Part of a small language model's weights: 19 layers.
Each number is 128 + 32 x the weight over its row's rms, rounded and kept within 0 to 255. Layers, rows and columns count from 0. Numbers have three digits each. The size before them is the row's rms in percent of the matrix's.

# up: layer 2 MLP up, 768x192, rms 0.159, rows 673-767, columns 0-47
# down: layer 2 MLP down (transposed), 768x192, rms 0.156, rows 673-767, columns 0-47
up673 100:118116219124130100198121146140117122130084129144159156140117150157166089078079167155133085151097145099097149077158109106122096134138142127127057
down673 102:188103213104159140135151163135161121125123132127098143127154126125162101137154105119070144185106174148155175083124120194113136128069164113145106
up674 105:179131164134128152074116175105103141182151154131194099111119121147109080088117133133075184144112189167133145153162159179149127104175109107151114
down674 101:077155151106131095126127154130155102118099138110105141155127165140104114101106110163165166128101109127092147178153105185091110118133127110175148
up675 089:163148097103118090109123084085146057169127114112190128125150108113171114214103144098160118151134124085168110135167135111115132107120101142182137
down675 103:106078122110130151082157107150086137141087147098112106130160141124151182137171070095138104080120163125193125144105080117179116106173135134102097
up676 106:129172149159127159138133119136173170129100172146130111125154127088105148117140098106157163121100152115105028154175156182132127153144157130095156
down676 102:087147117099126165100068129076097130177171131115137146168090079116135094112082181142123122116165109131123108160139151138087180143154085065196192
up677 101:116134126081133078186113173174125087022140129102161197066133174141151138161135149099181109138165126141128169120101129066179136144185140110148118
down677 112:099020170129141171141126186111094126142145151128126127125132166118121118144078123113114129131168143141067106107179087119152064154090128170138157
up678 101:090139090171164106150143084159147149136166084120140127099169149087114091123188179113068133135139103163090134138094063200125125143128102110094135
down678 108:190110132117090141117150067109090146159147124137114099156103133207154145093114161138083116124154084171100136134146113125136164170100140092109123
up679 090:078139128081155111119136119128147118145104174126178109164162094144113145162144119134079177144151157086177168119055136121129170098121077099129108
down679 099:144124082151149182100135092113143093040098168155122032139103134117118133181161107131144175177148177105111233119164072148223139102095053151120156
up680 094:085125126089099132129143110145160135127138129147075173140134117095103219123114114117142144134075078062127153059115167132077091091105130110095137
down680 071:126208078166111109156064172171153133179119198160111187159092095163139122086076119191100141159179100229114135097124108148174144113155135109093120
up681 089:154140155213102103095123164154117137108157094121136181115103152083151095128113117064163140161098112092124109077084104097102163088120073070111148
down681 108:109073098120156114166175124149156065146132162144149185157154155118127160122193119120136120099156125095113102133114132138164143143195134102124151
up682 097:188065131080165097093115118110180096133169178213092157121110120149057111081152128124116128089143148157174094104110121091152123097170163078102115
down682 088:132118246154135098209132129191145145110151156173099132094197106195163091087157102156116080155138168151187068083177104063118111136131154111186113
up683 110:137168118138124115145070080139108048099177091139105140113099111179142107128102148165147087128085141159140141169113127142128112143100150092103117
down683 111:156133124155102130112108155136133102107147160116083128081095165113170130164179131178109156150181141071154105091130155165102092140100131112144177
up684 086:077152128146203074146131086127131106105153110116182134157145060160110193148113166165155106115176055078114127129148196092117107135108103141072189
down684 073:129111166178132122166140164154157125162210207100160135195110131124174058118143088127094085165197142165110099125161114109162118165119202127165112
up685 106:124143109060128161093162108110098083144164104106196109102114116125083120120149117112127124156082136154128124121122094138137198103151167139159142
down685 102:045169136109136152065111140088092156133120105149125106079160121132129126118151170152153125092145124095147136174177095060151145141119119077118066
up686 101:165123103102103115111141088123185151097141141097183131099181113142159092107117119047119122073110123124071160150123126180157134108166096111172155
down686 093:123156116124131109167120168133105213167077133156134141120171102152121043150074124111186094156092154191116133176125115099189125149112118117149152
up687 101:045175155097122121079177134134154125091129105113152114130152185137131145116077116125176151081137113121104065127123129117127090143077106122102086
down687 099:086114142156124084180088110127115082130103130177091119118127138134134116125207198105129176150144162159166116114136160121160140155099144146142107
up688 099:105149065126159139101094126135145166075146121037211128099178126187166087130195144138104126160165129095172080167137140111157138168085121139150133
down688 098:144132113188186133181124096092086157123069116148063112145144125151082169103157077141154099101059143177091164100095194149096138104133139140102145
up689 106:177089137127158153113097124082127128177185187122158074143086099134094100137118073094114157088154139089169145137097146075081104131114121186097160
down689 110:136144135127115135132103117057151128084129132183180175159145113175066137138141105113120144145180108115138127163114171125154131140164023188068115
up690 076:095082075190150121070120125093215126092139164144137104138103129159145140138137150116079043104096064125144149174118147170113080120143135144155170
down690 083:122090110129097178136134134189141141174172160064091116080169056144093155110156178184088137156113138092126128140139161096066126170135166152114094
up691 094:097158148120167105111126164076117135153121153114115117189126153102128139104117126073158159117164121134073160153121102071069148068101086142127138
down691 096:190098135152134060134139170129138146145159128128129069086143105136069151138130096192102133131094102134167147117142100205182126154176110141157133
up692 105:126127161140139086122090095178101134088122126165132117119101132147141104134107145108102106074186118067185090114115120143170063119116093175129075
down692 094:077128132103127102132084129161143117123099176212108149114107087112137111136148127110139136154086171141146096068157131084146116146117182092130098
up693 089:144084147137168101084129156167125122104153132150148144069084155163180070094142087126095163160081104168124092130089139181140109142104152105140140
down693 080:120112136130154103168127074126150074189132078076104170111181181162116052119166156149094157122148172105136118139150142116138150093101196160155169
up694 099:180114119152163178086143068152074127130174127142164114158146125139184060081102123109121102125137088041102143139107096142160140151140193154147124
down694 098:109105097135111188130128093159113138069199066132148171117125130189115117139154137120059103166089104068083177129133122120138127146158151108139101
up695 087:097144067138124157169138134146121096145138191102111183061132088114118153186096112105213104126155121118094084132206083139147110112118094124133141
down695 100:154094175055133104154202135119166111150113138131116210133105111155084076098161105146088164181146140096116140135150183173142171161128146085141142
up696 092:136074115191156162147101105147108123128079158163126080072120117116165112108135111153111136147146143131166141137154110095121150167149188096120143
down696 079:108148107130160139123181141091122112121072157144108146190180168120083100171162098133178135092100107121118146128109142088116144091152096111118052
up697 107:084142134104081113170069132120027171139156078160109137151108119176118150205170131127145118184123152051135153123110155087157152113111090179108092
down697 090:180146123155174174119082122223144152170101140107068176171159147094185104074090134157131149109091153160151124104090161132128107102148153105127133
up698 095:098123090164093113093114138146151157070153133110104101141102133149162094170179163171042120112099140182131142076132100136071110156173077149131150
down698 092:160164175148226136139112083113139167166097130147113117166092150144163128101154151143103146124125169164155099077158132135090167167164103134154156
up699 089:101119083105146160157042118086161097144133070116147112134155099073123178140151104138192130155089120144127087093181074153177185114145146144145152
down699 095:167131161083101105178132098151179123125126146154131141132108115083117115147100125158100089186090133114066114111109153162123074083147112123125121
up700 103:127117131102114141108100134067148168128130108164144074160086189147081103117129117158074125142159129126124146107103144179155096152112123146125104
down700 104:140089112187170129113140105120130177115161149159127075134137130125110105136138100125092120126119088173168080096121143094087144136147155089094150
up701 104:137226084174177151106080118171135150133103147113112163110128095116097101124128153106147126130118127112078127166146111107144073135162147137070128
down701 099:161130114064157087115096095099122108132114138136126108197199126119155146169124128127157092083127118135110110134124165098128143158152106120101124
up702 100:140132157121107128136140191098184152097154118130141127108117156134092111094119103068137176082107130100182090157162088157107065149173075097139144
down702 105:113141175095161145100156227134101108119134132100088116096159127169109112107112145127161059109158065077120125178154118151136114123110198120115144
up703 080:142128146110086083070104085151117127136148073120124121062130067104110155173104126167150125183137084102134078107180133077067089137151154144100161
down703 088:111130189108151173144100126117168117120131105167081120183135176146120121116089102110095096061163126061130168195098080138230193197126228134123098
up704 101:170115164092183133104040111133107149133171193111147155143148118116149148098195190143144190118143121132102097158152162091121176123122209138122144
down704 084:081083154179055145089140120177119168127147128124088143167078131068161080104198155131115086105140154127044133096146113093095157104141148184071097
up705 098:091123138157071134181166110164141090089144141130188078071154071154109146103117196168108072110134163147131116092134157109181138133192108147154110
down705 099:143067146164205121129160132083141176060128137117112167129161122155133133190118127092133123140102123130104082137110117061108107128075134153097096
up706 084:185104093162111163115094129136156126129136129083083161103157064178173132140122137095116141077117124125069127102128160102145127132137162083085120
down706 084:127142162056141163111128103047096104158114115107154155184130124120152120188173072105082074164084165099117131149143166143103073162115093144100155
up707 093:123158117117131167069103116148128141165133150057092095154153118098143082122122095113091103117165121080077161133083146186115153066169112118069084
down707 106:101091174168142139122129084083160166139146161124185143158160148127130148132140178193161128153198075170075124148100195194118085161116150142116105
up708 105:056117110105093149126141117183088163135150148144124184129093168134098154109134080116137125148150145131062128063068100176130112112093125083098088
down708 122:072127113082134141127102131161171170114154108077174132114133139037182133160078176102142146142152178139115137083107187048146135106109167128125097
up709 099:113150081147159140165082105136123217137145108109120111073112140130193115162143096117115141144111163088113146103110174130111128161172108184132101
down709 099:132120129151124135121083164134164098194145136130134124190134141091133101249127124133107145125086099123138109094093130103196130161152112149141186
up710 098:150126151125107155112080129164172163133119091132145165114149146076093110114109096023076195140167153108074169124196094129138125100154106177149102
down710 105:128189079105106102134099142140143149136133165195125170093143064062111112108123129122136094097117109137118191149118080180073138113116129085166093
up711 096:097106079130104204103184117056135113129104186117129085116100119143125133105173144133093147129081152117133118097107166142149160162101159118136109
down711 114:118101123118118093097150091118049157168135167155177078189136109149217153160143193117142096109180131105121096081111136102124122176105086150143148
up712 096:180148162145163061141094181158097093142161129150130128129137166125151131126168131135193089142095150111112123114103175080085167152076151167093157
down712 108:140131097162086161124126153127100137080126193174151112101147159077160105124091129146138163119163159075120180157109136141229126128093160112087156
up713 098:223146088158134140084068091122182193059097093140115161139145154134137096150110116114158118118114144133139084153130058155083098129149086137153132
down713 088:058122119113193150153118104191145142185140105089126157155163116092135102130131111132094178096085134096097132069091135139097151131129128142087156
up714 105:097109129128106105096110113171136166101090163146090126108118145117147095175179123133093142124123117184083149208169071087094081140123124117147122
down714 100:085152158113131135148130102142110110125138117116147187157111188119116110139196149086125079109135086163087068102217139139114064144142146137122103
up715 097:113094118080149121094134109108150104105167109066114153131083152140087113141047168095101128115148083107178178087163163099123127143159160109146111
down715 095:121121140146107142110083056120168149117134130097148138130120144119189073149093090166124158178121146165094089151112134146113102088081128133131180
up716 093:137085175090111146097172199118149127145180176087122115183164142167096134143151173113125105149165136128108121137102125055143116047090102147142136
down716 082:099105152179161108098147111175116143103132066154155142151156149151130099146096160139122163209147111135141136192089169173122118072128140160098078
up717 112:111106094104089113100123088071148083164177114085179143131098134151059118090095138079150114145133110076154125188084108143149126130146154155103160
down717 116:133124082111134062171157113092161079109083088152127094101157127097127170083129108122100133152168060133116052135137095065141169188117115119100143
up718 097:132074115123071161150168135142092104115118175102141085144166072168165093128143077140065155164105171118139148155135152055140134086100113127141120
down718 096:151112180147109092139108100177112106100109087189175123170122182239132160099136106108154075090145126147132127144146091142128123126154086110145154
up719 096:151114110139144167146159076126094096159153128068179177114190135102100106151148094098165130150123113104126146143118091178137181128140146104083094
down719 090:123131142148185101110153105111130132196100111095126127116162120061139166135121145148157084143141085089134117145101160087140163116111110087106108
up720 101:109107095114137131146154046115152140142115088110150115148080146121160131112155075094123117208070176148110094075220078148165162149121157130122150
down720 102:111076150115150107127130109137091133120105073142083126140058080152188126146110140109156105120141134105104093192203115114150128145085128141171096
up721 092:126155139089121143135118117119169161156109082123106143152164146183081135161156088123133156148217113146096166139118074098112088191114101159101155
down721 104:087141131122144117130123185121110091121143111092101125173155099080062103156146037117113139127094131199160080135102138111072142168106148118101159
up722 094:109091102116123115115076141112145163150128209114136208115152139089148106128146094176132185059073142091081130144151108052052144152072203118131094
down722 077:115093110095137062099119114147121126131133202103143124118125074088137108136111101177152160044082105087097166145091134117115177105126176170132130
up723 092:104155152081140149138099131148090107110117107166152113088061051128095161078126129137101141092063106114090129126191105088109149135150090094109106
down723 077:098163121130211096073128115128113161088118096116107126140122140131113122115095203146174121119131118185147113131125113123117138214189189127166087
up724 093:173114061067163165149182078156090056138160135152091176107099136128171127119124129085165093155145140100163155162149134108142087165104176173145149
down724 113:088110110130123082179075144135137113075121099129128099158077128109108115045169135097152102152146173125124142097147143093137171124130156136157111
up725 101:161151154099079088120158167100082102103158104122151140137130176129140136167099128195144097141148125171077089083155103143078052152114158148124148
down725 093:115144132116135139104082124090128118089103142192132111110154129094133154111136108080208171074165125120139193187111078153162173125128075120114154
up726 111:167115107068109106110114150088093114196077121077173145122136091098088155156065073159068114080123093079148131161174090128107087100139123138058108
down726 108:115063146142112200182098051072142094069160140158108163111072172090116108147120131115104088130163107165152121113074156138183147102150110112132098
up727 089:082104142131130108101153070196112175161142115085091121134133177072115157095127171146169108218168112188133168087116077087109150129103143148128113
down727 091:087163128189140194119118092132139091120134141147121149157133101129116176138120161166124134141148150161138198159086092132096055094132121121116123
up728 098:134110165090177090139132065115084155149170117148126095158135123099194160132180092131111125165143128109140104093160169173098107152137139107150098
down728 087:163109103125114081173103145147146131138168132158095171101109107172100137128139090153052139116071157140194135084185137144124080104185133131094128
up729 100:176096068169173140114145137122065132055119137181165153097177145136060117138136104119162128090090147153117114092154097121101144104062157115141137
down729 100:151137104117136119103082157113100140119152118104173082140159152083137185098186130187048095125129133123153077081139095114127105084155150111148151
up730 084:119125070100172099159079098183141081118218137099124173171092126149118117106104092083145153154124079133162144159117107110087191097175195092166124
down730 092:111107172173126061111150163169120090160130026117128128166152138112127143101113110112095161100169125138137118117171123178109199132129164114150100
up731 099:121162115113132137123078141146138126133123141197137117094103090149198150140159169143134173132072075147080121153060098101121125157166129126105167
down731 081:130085134062158141150146100188146105152110190175196121155115122147128183084139117118168143088131121165078179116134110118108119106122128142124166
up732 098:114096131147050095126143137170174096103105143157130128107127114134141115157110090207086094111119097135087172159167086159153175108060195174114144
down732 097:159085111166154094177119126217122112200160138071162130034083136104103140113132097164156151194108147095115070135106168107076124167097185150097159
up733 100:111098115111143226104145128077139217080156150139060095159091193127137126136117096168148128148090165128119146163132123114133158096067128138182093
down733 112:123099116152114120156133092068100114089150094118065150130155112195174071149123096156137117129106157077182189142107151139132170051074060088107121
up734 106:081075076142134121157092165143177159104156139133155148133115123105117119092138118140115135099144090168138128147132149071160107110144121213179129
down734 110:065108127098091075125102082190110142049129115196133160106144105100136086153126089174134138119122117126177138141112089117066102174083131162118165
up735 101:143123124122103134055116124153075154098182129075082085119117116143100152150176189158133155143144123091113184118103167086137087124154083119183117
down735 100:197039099167164201161141114126144109109109140129114152149106142130087099124112041185072149160106125149164140109152156109168139179196141103166088
up736 105:150046146073123121100133147102162130119152113130134097129132131169111171100082156152119123089138155137089179102142181121147073086115104111176140
down736 092:143142130119130110183130092182141145136125079150092179108117078200175151128133150150176116143151091135081067147186112158142126190108095111178176
up737 104:174081115187098115143036139120154160202145127064115119128076179103094112132129114140077136128135149112173097090190153125097085095099065141085145
down737 099:133156106156163123145081115181138104090073162110161132105093130131124169136071141159132135133098159178140149106154089188143118117143159176173140
up738 102:104140115185129101137081179171146148113151139131141160174108123132093096123155116067179199142034118136095157106127119133170170116080132145154145
down738 092:122124152110120106181120211158091131185190096159106144133149162137159077115077110151140118123165149103126117164132074100219109158136110143106143
up739 103:123111132116104130084094142093076114106102091104100172135155114137165115068102136134169138103122091106126131174075084123112131152197181197118155
down739 101:093122184114069117096131130137102110149094156129127109146140164133137061214145089096108116076120140139201095154155170122188123129141124097145089
up740 117:076104152161069099147080148123109104154182136153131102116104104139120098111174077147128166125136160117109121101134111153148129074155112090053136
down740 105:145120113064112186075116149101171141148125146173150138107151141135168155098117148117142063098108142152185091173161124110150099144138193117209093
up741 101:134165122115147156122098115148155135172141127108170096133100146139110085152113071103155127100147117095088204115167176136150176142089152206134127
down741 114:071125151137126144086093101091167162136105117100156106164121108159089122119078123138133137145100187108111136114120059178170197160096120129114158
up742 100:129079076163159134157092103123146162137113110139132120090095124051096124174069150120164104117066148111142129142144110176146103172158106120110157
down742 084:145116131118176105122123167201128169094148140114120118089098131092082143141087148106089075132187090127116114149139118159106137178072118144029127
up743 100:105084145120079140155141157140119079135084103104068139148135119146159057176124069150132104089122082078132111125125188148119154119132160108113117
down743 097:103118146149137154100101190099081158169115080143062141145154133119155087137177129150073140145136167164122103074137106148073177113139111101143143
up744 096:123115118088097115129151127100177115118132069095124120132166122151095091080189153147109121138155099092107168150104089083197146149108145154115131
down744 093:158132097119107148161130131120122219086119101153097153109146105105169162137192127122129143207094082130135130145093112096214184076130158167126172
up745 101:103217115114082089140132061109143125135143091121119094086166079108125086052122128093121071138138125131098141140106107100125164105120105179116173
down745 104:155135101168147090123095197062116090047139186120108088134100131156124178128073139140137142148155138105121125108082136122129116095131148208162118
up746 103:164120132100079135082202181149114120130131159159102208090131214133116175113171190117073115190173117155132150119125119145153119175153127174152078
down746 107:107073113117106152129131133141153129125081104161152118131159150162194154125126142198097111164140173114190127101155096179198105171152167142120119
up747 101:115146126115131061106203127212102112119147125150086136096113172127105173160119128145184090163181158115136149116159124094145136154076164183155152
down747 106:143143131088116110181174129134143101116165162127123113138134119112087182122118105138108154191125072113167152138090114121144114106108101155149153
up748 105:071065154091110132100079102112171127158156116113155134146199054139122060102098136176144082151175122090103106210119108136167107108104119118138093
down748 105:119158120131130103120128130058100114145110101098146198180126107149140107101098083156122069116098193097117093144139160162096136161164060216197115
up749 098:067097115146111082123146153167123098157183146116176123109184078165135073203070131066167128093188053110149099164140100132097111120139131157166153
down749 095:155124135167144124094185119145098070138136105099122187101110158198153145115167147190161102162124107092145103109131111130126120149160126078103179
up750 099:142042117166127166142088088104112084109148144142197126126114144213133068124094122111133181116145099116154134137130152140130149089032112096068088
down750 088:148117129062151111142151140152124116073105144147087160146139205156188160156097096123187158099139135075129152137106059152176097127046162107132160
up751 100:146132070099122124179116144088079097101138096063103126094149164158185082111108135149154143109175141088134088047121142162145105129114137120082129
down751 110:134144135103140151130131154168128214130100165162132160155162117117149114123124085124151117148169104154096111120151169111136147188069146163151144
up752 112:123154133123094141116120101127156114172178122117124117107081148125091156079093154138165130193129125119151098152094161100095114110095150112078070
down752 114:129143128117120123162114096079086145123114144139167133075142082145063098175076120122151130106159151041078072146111120144116098141116130152055131
up753 107:175095137125088228087098149113175110153136164093096089139082145178091146044125137104117084108147078095208131105155131146175165080119140164146116
down753 108:111132185140146173124113131127155109170145126165151128153098095124173124119172144181112122072106128114155136087143176113188111112100145152117159
up754 100:131132157124127141182063148121110131132145097129101155086132125113114134103143103152082157116102110118120219119146163078107111133170147084121083
down754 087:129111128214116100090127110145137105089082069116137154144126119175153181032113215089156109151078143149170110066076083169110118073126048103172089
up755 100:064185088144098118070117186126089083104120106159066096131140185061162197103086134120129085105157063102106109091110115133143107133116136124076135
down755 076:107179114129125129133126125193152112077138168166137130153158105167163131134183175100092132138139099182132094086149117156058124120160132071150102
up756 100:133073141122073160083103114186149108137122120161136081111129111132148131106142133087209158096143135129221152135136132119104194143192101157142142
down756 099:167129114094131095152071109104151144106129149109081092170140111119124201134160134025149146097150167114140202177131121129117141143091128125085141
up757 105:111115143205097080172112142187095114138165099118091085112087116127126122121042152216100123113126057156153142128155173131152155017093131142136136
down757 107:132113095188113137089129117071165146141130128163068170065108132100121168123093136147109142124134143163154143032121140111095149103144123145176107
up758 103:104126062131139093126151148138125102172162079131123164123137124126098060148160092131142175134150167157088124116106166181133202070192177093137113
down758 114:133119092173156096073136118115126120170147143127086111091135112191077079080171101111131101179118156141185140131143168142096120123178116099242185
up759 102:124151130144094124148076116112096155096135140101171134149177066123120056138151175139106158115098101106135144102163083153091141153076113058085110
down759 080:100174158098149137154095146146130175171091108094117186177078114128172126099100135175041152129072177164121155148169158171127132090111145143132108
up760 096:113163114076114118134074165201085162106084111138130075119150133081160170150105186150166126129111102203131127121148075108190143151124168169121153
down760 072:098166133114129147145105111149187064120157147164164148110162137133120108123096159159106092168112177105111087130127186157110103108116122125119118
up761 103:175157121131055129145110166193162168125067149075114111094119064167152153170145150165104106172087133144139135125141149081097103115098105160099115
down761 099:132103139163181182140124079065168136136167166229186089113131106089146148132139121095130123092138120091102092143133145164169164065163131107168142
up762 091:149063183128135101123098075164159138124145145120165141118155105106087135124132111121160129139135139075107112164108107068159136159065136117178125
down762 095:123139188126105144176069179144061127138083153141105171122093108139111109168105133137128145178104148115154199133128114152211129181106125137130105
up763 106:165099115124110128146134075093127205095083144099125083056137115153180090103124134084157104099115172111127183111184123195187122167131100135107097
down763 093:193130108156202121161146104105151098135140111129196184143156131107202097095131175055137073146163122122138111144196132130151126148173154080135060
up764 103:135114081092148106126123146136161085102096086178183130068078143102098159102097122190110139105191088166123106198120141136158092118156135193122136
down764 102:091154178112183160111093129118173143151105181088135118082106139179119091116129089111108098140105125139118164100083131168116138185129145135108116
up765 093:146092153088185118080095105118069104167107132085086100144175123136121149106153132134090147053147170152121173080132123086113097159166102126140149
down765 107:133105136183117137151159096111168144087154173170139143090111135123107050119111135106045097155146139125132088138105119155096134109129187164113134
up766 109:104165096124149073196098130202144093111108131075192117196135117152161075133174204137159153142144083153141102105133095122116089097115156089118153
down766 095:170135102127145181112149084130121117123142131138115108093157140134104140124086132115160110101099115112117188155110189091126139126134136147126122
up767 108:113209066073166135073120156092080183082092111074123139083119151112168135144066133152156091122043155152133132144167142151105157119092092149190108
down767 101:156072114165108162115135143111169163147079138135110095119109156147131065085175133097163147121154146108084123128135131081131096143092101191101090